config.toml
n_head = 3
n_kv_head = 3
d_mlp = 512
vocab_size = 4013
norm_place = "pre"
qk_norm = false
init_std_up = 0.038
init_std_down = 0.0
lr_mult_o = 3.0
beta1 = 0.95
warmup_steps = 200
schedule = "wsd"
decay_shape = "sqrt"
doc_mask = false
dataset = "wikipedia_en"
Each number is 128 + 32 x the weight over its row's rms, rounded and kept within 0 to 255. Layers, rows and columns count from 0. Numbers have three digits each. The size before them is the row's rms in percent of the matrix's.

# layer 6 MLP gate, 512x192, rms 0.0788, rows 325-469, columns 0-95
092:160155092096137109122154145083166085112164169094143159100089071110113165093148170072131127150146093130081168177125067086078122125123196150153072188103133122170076143098134134093118119074129119105108090092083131159121093168120091167066079124143132092099172124193075138130146161178131097132
101:065186182131175126118106139168134145137127125133199131116123058185133096121151119120089131130120097142146054199094080167130157133156204106156107138094177128109129126151153158118140139184151179102138109130134146126158154120094079142106111133163109182131101132126192122108082128088122139125
105:214143180158142061078140127067101125084095137148114121122143088142152141112115142065148136127095113087137095128147090093142115119117081141136081140126166110093127155155157081091045094120143155170186119155119125184108121086127102111124107108181124169083126147093171077071194089123101138159
100:181109097199148126129160167125115125161129148077174138151108107162126144133101116151136172104085069116117113145154156110083177192157050143160140107155120105142124055135137107058066157150106120098056151128154170127193100068103060110175118103119149157142135120117144084144090127106105135112
109:064150139127128123125115103132143157172081158111129139148117102169101144117180115203147123185177105172094088119180138084159099125173131073152156084141151039129179104128152136125172148152067092123151185152091117092111114130138135164128104148066115108125155172123166134153128116142110115167
105:070131177148109170143191106131157142088163137102150096152100110121169089127158122119111123148134108162106117118108117097131125141139160124072154132120146093111118114108132047075075160198079132149129141123073177101079153183153123170192164113098044172197115147192088127086151162080101107132
103:133144057139122072174130136134132147160157114186064163098096174162108129138156098116065151099153129135103117116122109124158108119093132150217148129103142146156178210114093104115114213165115112149173122129129090072148159049113091098138158097110115179113143133164135178164105152092114143131
101:123157181144097068106090165158096110138127136064140162162171138168129071124140098124084124107129117087115116106115142102157144119187112102123198127119150122114139051169133161149082100097129140088139077108140051094090122105139185129139133129069136151106114187070140077135144114106144104103
095:126128120155139098141122108106134095153155100128037116072167100187150162106133136105164125112139118164098147110097157081067118160107168126136142076141100201091122095118113143140099163139164119125138101106127131185137142092098077099069087140149092034174073106106093093169143190168063143153
101:153127161097154067125151089162156148101089119171125115144118117096188133174084151128150084160110172120161121132107119144118123128104148141112106106155122130126091180124156141185091133120092095079076116119185119153137115099131105125110126155115118135140064115176202091113121176072098079137
100:135151096086134119093110091130128152095114154112154099127099125141182169154164053130082173089126120148148108108165115173110071147133074098045118104149077118110161174148033145141138169144122108132107136094139199119067084159189143085094147095138168127104134073147117166101131095107116142125
105:138055119072082080116142127144185113098186123124194180212143140135122152092142111120086143124089097105113125112176129122157168147101071150144157047118124092093086088113080173123121147112126103122100159168154077131108089094102156105175127109130131113121170132150105087134095128141070129155
102:132164096126130163043147124189154157109100100106145120170139094113101102124137096101157102124112083101117132098095152134121151158113158145155089078104171133082128109103125183110087200124110125140157117129102121077095091103169104091169196114142132113121080136160149101108066154099055122068
092:154157115153130199122112114098158101157120119131100086129154141076107074103180154101127152132097081159154148106073170155182101118149122155187161122112129134203150113117137149118099114148071146122152155171102227150153164090092101096092145120138113156153147072157124120113141221135141116125
099:106124175104173127157062130050116119204155136142145158123195168145136152083127163159148097095140106133159111146093130131078161172139106180134136174117132131128090088168168112108157230183052140155101165104131124126141137110158137132076089079095116172154103151154172138125160113117101169192
104:181131166178137150154070146108094156080114128151139110079114125146137167151163141148146164131137094098109136151124150108194107195136103039135077148129087157113155126130135109189094088145149119122082115098126143123121133124126103105131199092125129166160131165136127059117149089138152152115
105:100140177143122105097113106138080130123090146096157183128104124126104150112175148080145105137138083151119196107172162195113130108086118152072170166109136101139156055143184127146121181164127141093138181128172119143186097109101146127156140158135152165132085170037104156131111156151095127133
093:141153137085145112112118135163097173041093155075107107094106113119123134138177143126180102153152114124083092076102171139155143101092126149163150125077155141169164121134209165118186133137104136130165129119196159156101130189074119093089138127097101110112119060129098127160138199139114077088
104:099157113101202164154082079181068063127209097138091178125120104124149095117180092113124146095171044115168080127143096104154139152186154111092158090167150200126155088104100125166135149147112217150141134112141066121144116109098118147165129119181083156139122138135185124166143134133155122169
101:160185156156097134096102123129134182082157143125109131109099168121100106120064167165188153148105134121124103084117127160144106208111172111162110092161154102154164113142159095135113135093047119102133180134086092075120095104111126126159114102145133195072159132167109150191111117136108138114
098:184088168108150073149140166113187153081147143158140159157084091139135184185141162114156096131132108108138161167165098192105134125167052113121080188133064114168186131134154143138137091146114135110091103136126134099154135139088122134145140156164158169177144155073161096141097160128172090110
110:140161173134116088143172168185198105118162140104118107135147116156127147155147116128063116151132104117129155129142084126087156149155110107091112168048159114154103172079163115161136159187174047135144126118114169078180132132158127126112139119132144061142205138168098081122195154096149111082
100:110162128114139128136114156158096140149160115074130102116097168142153089138130115121088132110086138127170206139040060104111104160117157080149119124129128121119104180133144110143078101124135110141150143184108159099090146148131138148198002081068110079146155064171079121091122139085117103145
086:124125114178130138122156164118118105144134139147079071166104111165095194139126081109148108098103133091105122153135130127126161095093211099131150127121164090146098139140132147109126070180079149141148116135113055114126111148177057122148102158093093150128167143130092172144157172113130188139
098:141174108145064079156153096180151105132126108143149137162114088110153121045182102177155111074149113115148099170117127177135107125182104138088166123112116171143121186184110093167121147116064187081111083225115100171148136179099091097143151132066093096140103150089075141141153128130137144109
101:160107146138098131182074121191077110164128145101071171069133112131092129060094142113126108148097136092104135135157120127162148115125122197120157142119138082126134089120183111138140078081154137084139136133125061194121094112120092160135095107138156135060172123165075140082197096126102115147
099:103158143128080177109085134117095172113116100110128148190094097162166169125126124144147119094109160123164125129160080155146118153136086154105148108078178121147090125172209138124128156177123130111182125158140096183144096056131140120139095174100131155036121149149084137077135148134136170081
091:144117160085107158119105104113164115113201096127106133140156121065031086105201111060212096134135045135149190135100072132111082060116136109090158119054100187091079105140114083113068152115114122107118161151123133133132175133108141118107095177124136132094105129124108199156229096135117079111
088:117112149136111117157181140148111139091168153136118123145107145098158135139152160171140124117109157127192089190122099164071128119109103160110145088129175158089091146159122154063109174072144150119048119101142151171159134104133117193062111120052157192114124104131179177122139092131193150188
098:126145180143126148111122119149135152122146148174117175168178108108121162082111176105081125100112177128156065165108129133128204131122111124144130152086141065047140137099137133112098171161095106083147124098143146148102119169080094157124117082222173109141163149103115096151156101115133081135
119:176119131118170132170112078201146140127137115149128161125158110143092103102177100091165112143117094173134056107143131155140048082164162129147186145136098152135153188114115155149131094090122140135202127086138019097170116091105087065111137100077146117133141178141138125157137123132197120149
089:086160074162096111146160116127133162087123095139149150104150137078070136135139083131172092169150071185087122100158119146115106112138117103116131067087133208088104104117075095167112171139094138142185141116126139166148130141074129176159123176108161147114128105169128104111143116136128143073
102:161051100118173091088101124101102086142146087108115122173137158140172122113136120182073107110091125103089101147139125136135104162100103135133135177138112101165164148113124120081087127153141101167093128086135110086129116082153153101143161094126159117115117175185166085124111138088128146163
100:132124134138113074163176166141149059176119112122164150170125132105149153137132107095116122101099122130120125144160100129142072065139108146202130145120161202089145116122137129143068155100131127107093100056072144118142194112136174163150079169110164130057139137157094088150105138113097166116
104:106133089047146139164079068127141094142139134117127165098146114121157155118082116127134176123159077161068131114105099137194175152105117126100137144137121187142103039157081164093160181148128082102128093139165157073145100125086124120105141124141128145005092084134105135112165090069085124206
104:197129142160116153114166104081159158133135121146083157168119139155119169141124126121126146137116127118202142137069158142108131182122148129110146160150051061093114092076120091109064127123137098085093141172124198130114148149118091139087176113103145141168172136110146157112075178151109117121
105:132126156093123090095123140160078118131090135116136158134085103154121095149145118143103137153138160190138114143186126151102083122194113116134145183096131082159154192080100145144105191064191141130131184024145091148120144133099102136106150121149174156116128157124111165101177123104130096111
102:119087132108187147092099135103130132092113184154125110108160094118213144142152147120096124125084091121091099108148162150166069155090161093104165182144126092132127087160093141065122147138091116130152105128156052148123083146124133147157124052130112142092159149167146170178133131174123172100
104:082133079162162127078121122117142124105159151094134113091169137176108199083169120095172114092134148135108179108122112175164169166106133149105142145116102160115102081158164128082166167141090140166090118107199119110099170162152103137153114104056149122161171182161184132129037140080100157121
100:157174078092143153136152144129178109159057068151150130097149126085147134139146162123054087105107159138114162121197065175158141112143134107186108152112090172079100125163147136125114153156163157078123088133083161209153200108162118136142142100047154124151116177197094157114117136067102136116
104:186119183142142145120067113162108098120139091088152160142128128190130076095142139172203163141128137185127099133177105183134148151132145168202171111124146147140117070145116175060171126141097103104127147095123074115184102178077132120111168080177125138143116102098155134139105084105103102139
097:158065160208138189151158159160120118125126090110109105162147148093132134164135148112059086109097161116107193104053086083098110152157126157121136075130185104194136125185163095110072123175136133168166158073133139173171119081122163078105145138083138094134149111143154149142106165123084108079
100:145117162112134123124186164126155126115114179135134132076123094138159152158100153161153077145081136118069085107140187155152098144126121113173128114154131084172145069132128155174111150202129160101115053166122158121166068151125125107066141081156123100160182150068121106105186137131142112141
092:166120106173091111168088105107109112202141156154161146123145109178166152083091088096141128083125111101115100184122094104119172163149121170134131185087169114075122139157100130079125161122156116084130141132112133085129169123080127173200064092165164123091137094106141143100206134137071169074
107:091134126103176103130133120178116159152084171125127100087128075133106131128170142097165067093127096104133148159126182147124113075171167160154140171198126110118166100106127160136044150112127126121149096131121154131135127096182156129090139104094168103108075103119157190161153158193066135101
104:167126109154155138127085180089146158077140109121142068114075138125175185127121122148128112128118129167152085128084096132114081165085142174089123056052096184102123110101140228117094157085180068119119110155162072096114104150077140126150175160077125131127129141118151133141098151160117107164
099:075074119185109177154102064106118159100139127189071135052065129120141100092156143076076122097176101153117115105213157155121110088065180130076164171093117135154150098092087130046106090141075109157083128118157144114189128104132162134143106168148104178132153091137100173158081109110147149101
094:144140104142133210130103152144109150155105167166156106163083087159169158124078152073105115112105171095094125138143089131106157090137093098130179152156158165150124130149102112125139171099122149102129107089160069111152135154156106124104106172099157093120110118128145143097158128062099176066
113:162165134137100129101114197094100116042140139116187116118102107127100095173119156128109118139132159118133101153115141084088101109106090176088186141127130136153090155157162202128132063090095087129136112128153102094158186174154078154197165169154106135106112160161146129066103128136086153160
103:139136149136175107173090107124119103096131100100145184142121130105193123072109124129147177179158085151192148118160213131132154165165070174167148143109112117127131053139134175095137200092142163086100128148103124075168074115142131138158171110144128135153193125131153051135088112069168107146
091:119157066097145191128155139113134152153127138136150085083051138174085169099132094104163125113072128095186103137101066144167133113115149109171119137087170144102123137153133135128055119102105126160174179159074128125115139131129085106177079151107117110148162142129195130140103152074082113156
099:118153153116121159135122169132185169146142079147188153135153101103113130083141126142118103141060157106110134104161116074099135158147076168143133166086085166151172155089113095135147159177169072066084130087147140143114123147105172128138112171108142161058147110114070167111081097136135139186
103:114062177139147130116126107135077108084133156151115097093118066109078093093084178083130161064117082122091147157121096136107162070181160104178159112147143198144122115104166143076161147105141138132133061123131146148151125185095123168138095183082077139059140171088172165162120138114083078105
096:108141142147167183152184075098115145123120150191121143134102145163126080156125110065112076138169116144160163097131121092128090101108199173135169133098126129095129112128115124116122163110113158137118089139109100119201159136209114097039094089133171113134160102154093137166137099171133118117
100:125053183150141128074069140084108067131140115121149152129165114113126107051121099123148131184135107098128145110152135115123149203152160116144179070129149128136099109147164186083160192151103115106117183144206127123154117122083137130119134116151139116145108123150119117166131179144123129141
103:105148129150127174057082130143126103125105091109109178115125098120131155113104130110073158130162151200113088065166113145084195186090103085056128105138096123188168161131100084106133108130108115055063132122133086118102150079110129209129161106133160172128125116141158132060198121144126139113
108:101175143075169112137150136137117098161160201125108140114056142143117057150178168121118128147078132084144106198144158111120074174126129140139170132134162107142109086179154085128145091115058137071172132062089115126130125166103101123149140028165126127100113133145115143177134092158147113149
108:127094142096125172104111105101145112118144065100152131099115149081137123099173183118127153132131136130096142101159127159099094128098094103135128113107029141157162117125109077093134119108105109119145169123133117082179131141086131142079172195085093105109089127124115097036104116050181100135
101:160125120086122127075168083090122086115160098076129091147102103126097155135169084063141099118088105134083154168109175126131128145132146073140092088090132124114072112145090135158077126151163071100199134156108169120148109184130121153196148176087144096125045117101166115115165149034165108150
129:184100149147146114098137158145138113114098142095191104157129107180126155154151085120114097110119188112136078136184200083117139153084095171139172117142182115151083065123119175139105072111096074112122122112143079173145133175151172148177140114101125138125124132145184118049084119123105087127
104:154118076116101123155192110132143137214128155118145156141112145184130105175162138113109173142107135096092114122073089132118091134109158121120104145121155100154157157128160128141051149121162136028151127146136107052144094109124118166116121191120149133116094102113181114099135132060140127179
097:119108178136164138112120162131101153115172108144137097124130134101098066129118093101081137119116033129124125165106130114143187123120113094137138094156171156144096109088102104168076170106055148133060131161117200170131124045106158073084137143167055158132092095145141094144134145116106108106
099:104142082121174132106161096121151137169117108103092149108137106106096187116133166082083146155071153148095081115142090179091154149154084107118064127142120103110135133093124145089173201092096095185134096118109151155110067161132116087072146161125153090191167131114140068121145145140106132127
099:141154113136099120126082129061136101061201150146159122181141109135114142161135110103194125145139088114064137206126090128117148148153108111161190129145155171114124166142168125143160158168209130112113161132167137115047073115137127097164135135093159114129079143103099095134092185087170186165
097:121092065118135165110093129142090147112167103155165104178156135128132124134118169082102106114106057102066184177154113126147087104126063148133029118153162144120137134118100105138144127136171126091076160146144161141171109093053155155088150172157149134081153141124175111197104121089125137159
106:102117153154133081151150130162087085134074163183134162109106090114072090129170134095087163120168065150154093139102092175126142085120126113104126160156144173151147179125155160093109081090142143192119077090108097119178124098087123118160121138101123098134160046178057147121096093122104175165
100:143127099122127064058139135105177149084142114099121078145147105138156139128102103188141145159120140166109134116161115098182119146137109109128107116143107126069188099135169140126117096097134114122127033023152160190077126113199112145113096105164099118202203120079132160100079134106095140107
101:121106134122184130143074052105125144123140129120130187181169136046124136152130189149114125089092142149123137077087133098123112140117202200090161149132142124188096170105112124162125086137088148137124176153156065054101072136139116148084109164149126139157155137132132148091145154124093135184
099:139109144135123099115098083140124093157133108130057184150142161111137149142198117081059136059090084220130128175157076145078108125140091181145229126126079118138107125157174134115109165186119067098089090140119142139152084151088126103137096137116113117168121153090093117141126137125125168160
093:195108117169101145162148121123072174152157125131127091115163088091106101091079110093103127115135083115117197131126122119115135136116179147147148090084108071195182136127120160114128086150092166127083168142146123162192106124124166101147147109112172077113111076112136114164139145126165060131
095:155148153139107095127086147128104129129134143145138191168121150089131069142113101084175127134111060077103175133126103078165080105110137183155164155119185112222124172104140168156131168142101153180131161111098152152091118146093121156077164145106157148162099104105117103113084123126127110110
097:139151143134127143119124181124138132184099072100114144113197110110136138119148090086101130148136099153110070131130054156186139098086119147147082175097075102124131070138151104122102107111151086126152122098096116179153066090119116201127145153099172138064116103144128084109141094097085142210
100:104156127091165113133163120114113166102146138102082121110131088136106089133136117121172136174144094100145127137140167136074089154045133114124157120117128098221173176072175135134097087100176147135135177107142089197082086055132093113147071050160145095153116096180122144149139150103143136137
106:173142128127125184123092083070102122098204107154101177113177106139142134087092111100129097161090054092143098149114146121179179140102187120114104079100110042162175136130109157077189185119116097150095109076099169122203070140135145121092190128155175106092108143154099120131148117079078113163
102:178129124151198153125149146159121187084139162137197092142105189147115135185128081151133113115037117085134170125138166090168165152123161125113104093120155145187135119143119148085134131129086126110158118188128119146144134128084180153186155127095063157112200104125138118064127124106118136147
098:148109110109146186090099091109136129117119125152125161134134057129142134130126142125082150073124123177109072126115162100081087177126117103109165182108172109168130191100109164120121136081076162132124095118211186118164141135057116099120159123178154091164099105168095132149151175145149151146
097:161106174105082138090163183126125155133107112157115155098151124139113061098132171168140119108136168126170094154152067167070151180130041105153106099140127132166184129098115101139144166086155127168110135129163074151116109140164132074159154098147093125134139079131078145172137101139109070146
102:145099081180101143172118124136126185124207133103147077109035140128190121097152107149117113114166104131167151184186124149118141116145049126038101139110162113141169102134094118143120178173128186169109112131149117119096134081144182086138130139120069102089121158137104140146104087123103121118
092:099126154107125118178130118076143094164154085064159115144171187129117099133126071176109122132132187123096122144127158122090139196146144075088154100158143176108119052168108145125139155140121071109127047122137110106128131105157149126120111145144154080141121182180152098080087118111097097135
106:157133123140108159135088145110115176089083045158174121134143138120075130082160115129124156081200087132124149123144105129145122144063119162131148127135112094132123140138122085086117123156136100097105100126147104154069112061156043151142120140190098062130084127151126168173096101125104133149
107:146170072154124115127123138132144119184107174156168104127091126178117162106175121145158110150087182134126166113074126118084128139115107076153170103143162086113062110109057138114157167073077116117110117145095137141087121152131109152142060132174146094082117183169116178155071092027133186099
097:119117160145119170131123123125095086183082139131132117085160086167103176103162132153175144102136124137116178099089064108068082122060134061106204141146141108146141139150131113180101168111107091088110102060171115151142170118096128147129077155101123107138088110134124106120130103102093133059
098:185094154139177130085184135067171132062216091093122148107164123156102185163158148130154195137080106134195083149114156146156101178149027040108104112090138102123085104132110137124145159138164136151117114066114115168096113078160167110090125144106150094109161138101166173168078161133088093117
092:169166112087095141145089097145145125169135159188053115137104106212165133057110122111161099090109125085102102086161055157116189118117150184156113091180089171121114144177136132053133173119123099125098123103158126124157127163162100120126181127134165129129133192110112063160194133070136161115
102:114115101141138104095099044118138124176187087128150133121131115097134123157142125161089153103131106111193103192125097094106122129127126106180171088172095096138150127147106142136128185084144147144146102091165111151125119141092132151130177063091167090074092088117144139168203153149142124147
093:133153142105111118158073118150103133133149126143127143069060145122116208132144076161094167083125095169121185082101153130134104096135090112111159104164112184140092158162067168166137147131107104115119105133124107108132162044130149145160167124109141147150152105138137177111083117104113119127
100:176140133177183137084100154108157158169114129093146108161146143124165117090168087117122125150097175080118114127088157082126119110112098119157147159138105154137061127172174157173133177171132122103162172140155121128123136100139077116154114093153188174142158138128126149090143178143142072095
102:124137116120131075138179112145137150168148143127194117146095125108101104108142084104090156132117092102189104132142156159123158163152178178093148127104123122170144095137192142184124179093084125168089163193129174156116072104080171125079104142155150189073081156114130082134130068134093158118
104:138094175105122073115161100165119129108122125141167095060118175166090129080128128125178169143074121088197060154121106129150128109080121151096115128160192169163139143158103092187102201141096112079132126119167097130186138126140106100194090150148108144136143091122127102095116137077077098107
103:174124118155083102096141090121092126083089159093140078181130094091106130085162092192158114107108130150134102120144095090106175149108116132168116129107165124123183155128191105147118091093184111149101104143195031105169139103086108133087157050142156155159146125133122141153130107166114127119
092:156087136131131191113135135157197135134115125123088092153132115132115143135121105120115169110146083126128181052117056174093171120153108065167192118126135178087164148151132175064103111208111113150136164158116142166125148163161159129128156149109082189167112118142103128171066146076123096112
101:099140149092118112159130092135118178121094132093155128108162095100175176180169113108139148131073117093120105116170155184136152112202158113102167126063102161105111105166089201093128185147146102119099119154156063134131096102102139081126159171132148133114100133119099132113124122143152157158
104:140162069110130079148089181136149167173064129123145133090154129122156101138131125135076150107057133150122136124140170128175119129122167144131166185181133144127101144112080109093094113138118064135106097138108138084099134095147133105066110171109132139109076110114146076111120199129129144142
112:141202161126110108097107128108088198091126110117134129116099123096114156138165142109134114167161071128159090054154158143113174150049184073118109061123157150152145087089139129123061128160078114125155104158098085166121104147140117144125147168109125123135147061179123122124115115123113144166
113:130147159084119078111136124101143092172091138110120110163157104143114133163100084144110183139136127149095089139144114153075176171211066137144142146124178203133139120185122056124109180157145114171125112091140170080147161105112124150136126101122156071108129159102105115059176158153141169082
101:118141085131187121131159122104180135109088144156113161108130121076159110133169156169066120115059178163102085125091094138120137184095159152158118096150154189089128135089128145143098161087133120116138153158088126078152122156111125083117120123135086134112133131146190157164139043062107149095
100:167091171090139094112083013144111144120129153128140137160145177141122110120101132106130117128089097102173113130135147164130091152110129093120173184138134112122087123113112184119161102114109118185099126140196089179137101147093092173136111069133105166125164094081127121099174180113136161153
100:112139151136197149161149157139122119101147136125101072068164092080212127150157119179161158163152141131151152124118137107130137122136161160170136136128078184165089142155099153114134162119094139123129107094156196141152124109125114099104106129087107126096172143134160110097184121135122116118
095:094113094167114127065153127120126119097092130128181143095109101111049167149162111145146086162159099151094053087140123076163150095074087149126142144108113176114216093166104103130096226104085106139079117128155127159130097129159137139168111202163119118146109079115083110110143088172132094133
106:098137170144101067072128144090115158104185091123092089169079182124157107160138157137154171175125106139150149099156181122150180163099085137191153098170145166135104106191114176109114112138070120131141123094161091171135072145093102158078138070140139164138090146131140147084139192131110104131
105:140100142157122111119155118141122099114170103148158117123168099091189099150141064151160110128095115085143139153138139042102167139167171038145113145120157089165080142133128172132093143118124164108124129138061125109116140129093117092133147123103091115105134159181151110114138133112109119126
103:107133131129148083168145159154186210146141041097107149111162159120073153173170108129159095168154143148130107148148114194162105134171104137186148107042129130143150133129171092079101167155187130111129126130095112091140097119152122142132152094116139124222170164121169157141188099105160070107
109:126181091184144121134175132170082140204133112165160142090110101171154160104162179109081067168108131102147122119152119188108121091080085136204157157122129107177170101149123136106106202127129089047102114129127162174191148140114128121066152097083130108098141144134127147134123085146056113091
105:157127124154153093151112115123115155123111118088119137158113148183143092094128110142139127175131150162159109088169132143118106141138116144167094104117142138051114127099131115096123105138091106138216190076125171151120114144126089068043069155166106153035141154165096112109168209108179134126
109:078099061105112120102172152103080144095137091166142158120121050121178144151131061124156166133106096159165146131146062126160156078125048163170172114132166065082157130105149083075141155145142154176119142079125139158105118194134081139146092113162163137118135162152120124072128190135125148083
092:163101139096111184115103116215124123079122083166127105125119167126126102129116113151078108117115140188128150112086147107165100085109102146165158126136141112018149133148128107108111176108198088151090127119135128181123067085153184168152129174134167099101148080119187164107151149071045136152
099:165185189114135118161123104089082149135115141158135164086142120108150094137115188091139161112164074107073136072124127104085143122117110134203138152097151119112122099083078122110091086167125149095192118117173083180147153126142092128163106112137030181109126114086147133097126086073127096169
097:100143093151158109124168119083101143076125104146108169134101112113097173111136152088141168111059097094066108118140113137121060146102097174098108165147062105123138138124114119089171122163134155124102167133160100182125091102153097172165126180070131109133095167131187137085138103182089149139
100:100150110121135112088101117129142120163135098142148102159098088100195103144068120121111126153098122193115106145111194155105117115128098129130177161144060116094154156194167110205148168118112129168078096109094167105137140083110139158086180173114141152118078181116035153111150179124128204136
099:101122104126137182107135119185160146105142029152088114163129123119148115112129101143141111085112067128152185130154180154108155139112096084140140184135181143125106122147139133078165134109070112172140141142111138119156156164163179122102151123126091158112217144154168087134136092144155152114
099:131182108159136085147113141109142133137108169154092117081117064089088074097091106086090163138142176057108128120120085171109082109047094150120077130140096126143149112136136107152122131097111107141114090116119153164148148108116186147146113071157135145098116113110155141098195104151129190167
103:103131104170162082056179131097126141129223174184128100151096112109152115131089224175116186127090206130097149185171111110132093122118095123155125117104163133153166147083128128158078136114109108104148123081120081117089087143086122147142134145136210154126140132087197091108044126145115108123
084:100079141158101088154126150087097134196112161101171083121175117140191066069142115110122190108127116130150115166098116129136127165135150089123088137177137133143083147086120173105100072135176143150109130161179147175071140102126116124159172040156137126092112137127174133134100161124131098160
097:159109083132119107109086151150128121139158171152120179222138056128162093113109155115115142132128165115128124190128048071146049123093143171123116129090121154130128174089156133102095119132146094159081120091112132105091112165169131147153043174110180140161100093125081169093095094117124163083
091:090119054125066214074182157148109084131133169094153101157111139159128151187193140102106155135149151117145152133111115156119136110177069062126191175103146181150103137083140139153104093168186131119183081096164102103161139096140133166185059098133151130146109123124131124177120147096106063120
093:117115145117139074107164149087146110167115173161084149138108124147131183165071112119134125139114117166148117136100136132121154166123153088131148107127112116105111146144145140085074110141063107125080060118158135110129172139200073137104084080078136094180101112123193141164069125126085214149
101:151175141180180143144121140181161133159140132143072126124100125179130169123113093064100108135078166125152114183101105129081115160145150125135126096110115117109133185132120127134118096101136131158066113171155131092117126102129124065074127137189204103131068087155140098131173141141101106126
103:042125094144144099131070149159182056079136143136118144099128106104170164174117147160057092146128073096153162080088095111114137137084162145114142130099123137156133165078126121117145142123149131201134103114122140160142092115114122086115139095119111130156102139219128124096143114106113140153
095:177184116193152123139082108112168092078116119067117202132086111154141139176110148155172089101108118118127056129106084132088182140137131159092141186150092130161108087116102143164117186142133081100119125105136001062080101114139131166088129132130169158085134135155116092145172146155153151192
106:087110155158131139094143114110124110134110122149142110079113112152065127180142117127096101141092160135179102153101146099126080162109134189092121102114138082159097126156107158206115130118137084114096101165151149105163196147191104115121113154109077087131166111116179112116100137109127118143
101:174083134147104131135131081135143130170095106121136088182170074135046177093122107156095143126135128057083149135184124117121071171186098099174154173147159170137113128151089132090132154120197152133186159162139140151156128145115103109131186123144121082117137088165097148079063120146133128111
104:144144158156116171090111140146145096115120197102130151239144099140208127089117083107132123135118158130168150120117088173079119143103148138101101092104161102105105128131152096120091121093161142096091126122131112051144169160083123107140103115089134192141200123097160156157119159066123122130
105:151157057140149132141168134074176149111143103115083112166125116098083144104159118141109133191114122099130110071120169101128137120184120156112138150139146100104138101103096128027143153163090130126097132100216142119142128118139172109096143107123149120097074102099128128129138137179143127177
088:140122165157126123162067124112148111165186178141085171082184123136118126117145109122140176123135079092116145145154124118116122149118097088110175148134090140165120132122147124113096087105042106193139182115139038132153129145126184155168174128148136131121153125133145152070147150174128117154
102:140109107124118126097179124126211135105180083123130149106128114117082184083135163168166094118074149058129135139082121147150122097170092145095108107163116179169083125116144096084164163143085154130104092137201147136164115091094131139173164101152146094122115071197125119062108140154095071160
105:154108108164153102139158121101115109173153135085092061160097092144086076088137126132110069040107122074109143117114103114112108136180150171086117110147128134141090149186125172119119131164152145079113118124122121196133150166118105081082132129077141107061141071138158084105177144086105146113
098:135128150182072109078135165081122059148166117152129165102139138162194106128189114197095127139143177123094117080159142168083101171131119163117118138145196078202131138138149121067110136146132139128122161063159135096112092115160174097115090117116194128077137108134134091133063166095124146106
107:176123077157117082173150207149167084067141167092184084130101142204124115108110113054102069130116109142145174089086092175148134212116109119053110130152087164113158113099159094137154214136166124134077067131142101160097043120145121140148130140177109159126080133133095153164161147180104151145
102:110107122180159116115133161057089125147124130146162157196095143179162138144132082171151110106084130150129141088077120151152179188098098113172146134159094133162146115105150106123133159188178115173161125126127090105101088090119084126127126053117139114116089173116111094156148116135098131115
097:086070101128114064148102168133126147158101085130129123087124111084164163142140112107108169145079127159080122187132091086159175125149067185157076172142142084181098122102094108146134178151146136126162088121139196113116095086113158163158114081080166191141092130176097149091107146067181145117
101:123100147074128108145123120154186133093160168085143084134085120113147190190145099182093060117108133150058105119201128111110099170169170162153109146148146173136121047091121176117155134131091153137073114104111149102149123114103118137112133071151160114123132108137181141064186135140114120120
099:165101140137171123096140088156085146120158108123190132177083129159138105114090088107152095069131085053123110154160126154159181138157103161066188121129201094108157100178106103027098164149086124067128178133145094102148126142156124076133131149115151202126079152047126134165123116099172139160
111:157167154151132132173114137159176146122095132088159113086102104141085119110181107145154157112131087105182125083152112129165104122132092060163051120106111182177093048143117109151179094110178117109155090132099098049158141113089134098145148163154119069096127132087103148156149151129101130127
095:087066083136156144080086117093139239159119144117104174162156161103090151085147131078122127131142142171183117094135115110089115156168198143133105087135102179120131110152146078101105203195149132098138131136101141112143173162189131091118158161101152116141140111098150106094166159117164097121
108:149094201118120062061116130076143159136151068092190101083174133113140073159138125133088178142174066124119099121127188200117139094135131076089155111168106113137080189103181172139121138071132124106075135135138087115151117127124146161165133105125117105144165118095129131114072184129197128158
099:143132141168109126170191177073150191123166090113130123142154130149185091151142100130118175137167128110144173110123148112157140183167175078119123128123103152117123095142152144065079124168164096116215161142108082093181141075161110137162081098120041113171138144110183147143123151098138142207
095:135130178078138079159110132157110114161122125123123132134159059139090121092114124102114138127139141116115149178131139157111060147189106103137138133090088099148152169104161073133111137083097152049149125121130091096118127073110118074104099136134097105206117137103128131125141070143203124135
102:146142126071102129116128171045164191191132142117079113125109117137131079157165064117104146094103098165127112192161128105180058103175091086105142112145122086123101078128111161164135093141117127180170152164140127141144126117073118103116114119118189152109100061123137163159154126167166092160
107:112141179151086055105152127120094147190135137073109137126127119162152130156166141113118162133117052146118057150077141124118080151144174125120153214135111173152112139133098121120176117151133140192062139076069184148097126065136109099194115040099092124167155142146136111145090088110108086155
114:122163116170146152160104146138125133088158153136109054163109166115150139087107105134134143155127122179115111203190169127148104124159059154124143164118158136097122083189095086071129145157118101104124145152144089130075117168149109114100135056047177092131171126151155097135196150096095135107
105:179126134147156156109121172177153080099122174093128172123110122133136096107148219161135185156102091111083093108099117098155072120111138134090110153147110181164132127159102095134125153121151096113160148125099102162144147091145134104138182133170098146100122122214203107142187141076126106117
105:096127085137146107107149164127143163066196174166129115161122143106150134150254150081051055170148163128094106147116121125125129164132119117074103158128151157113110104118154084156090113136087131171141148087114108135115104080129100109119144084123106129162122112156209128125081102117125114185
099:061100164132145188119174091112155147131123141100219103071130149081158101163183116129152105141112146173146104103174143138087117113164157135112170169081143102191137124147143184188109174090091049155179133139166073095153142124116133142155105119141118111160129136133138184086062129122119165148
105:120174188121126094150109151136066180155129065152159147078100134114132130081147077063144176102129152142110133117108119119125170165113068121123113124097177148067103110128114113130140213110045129105128089121121170115146132152080134117090126102168137150107154079131083136119102107143081120151
093:123171110102137133145097156074126126113144116123171110127097179161158146174127154066126173167138114097109125184085158141128163112165113102179199168133162178094135108101067107142171166101097156194117178165145156109178188107118062083088179108145164126112154154104072127135164066136107177184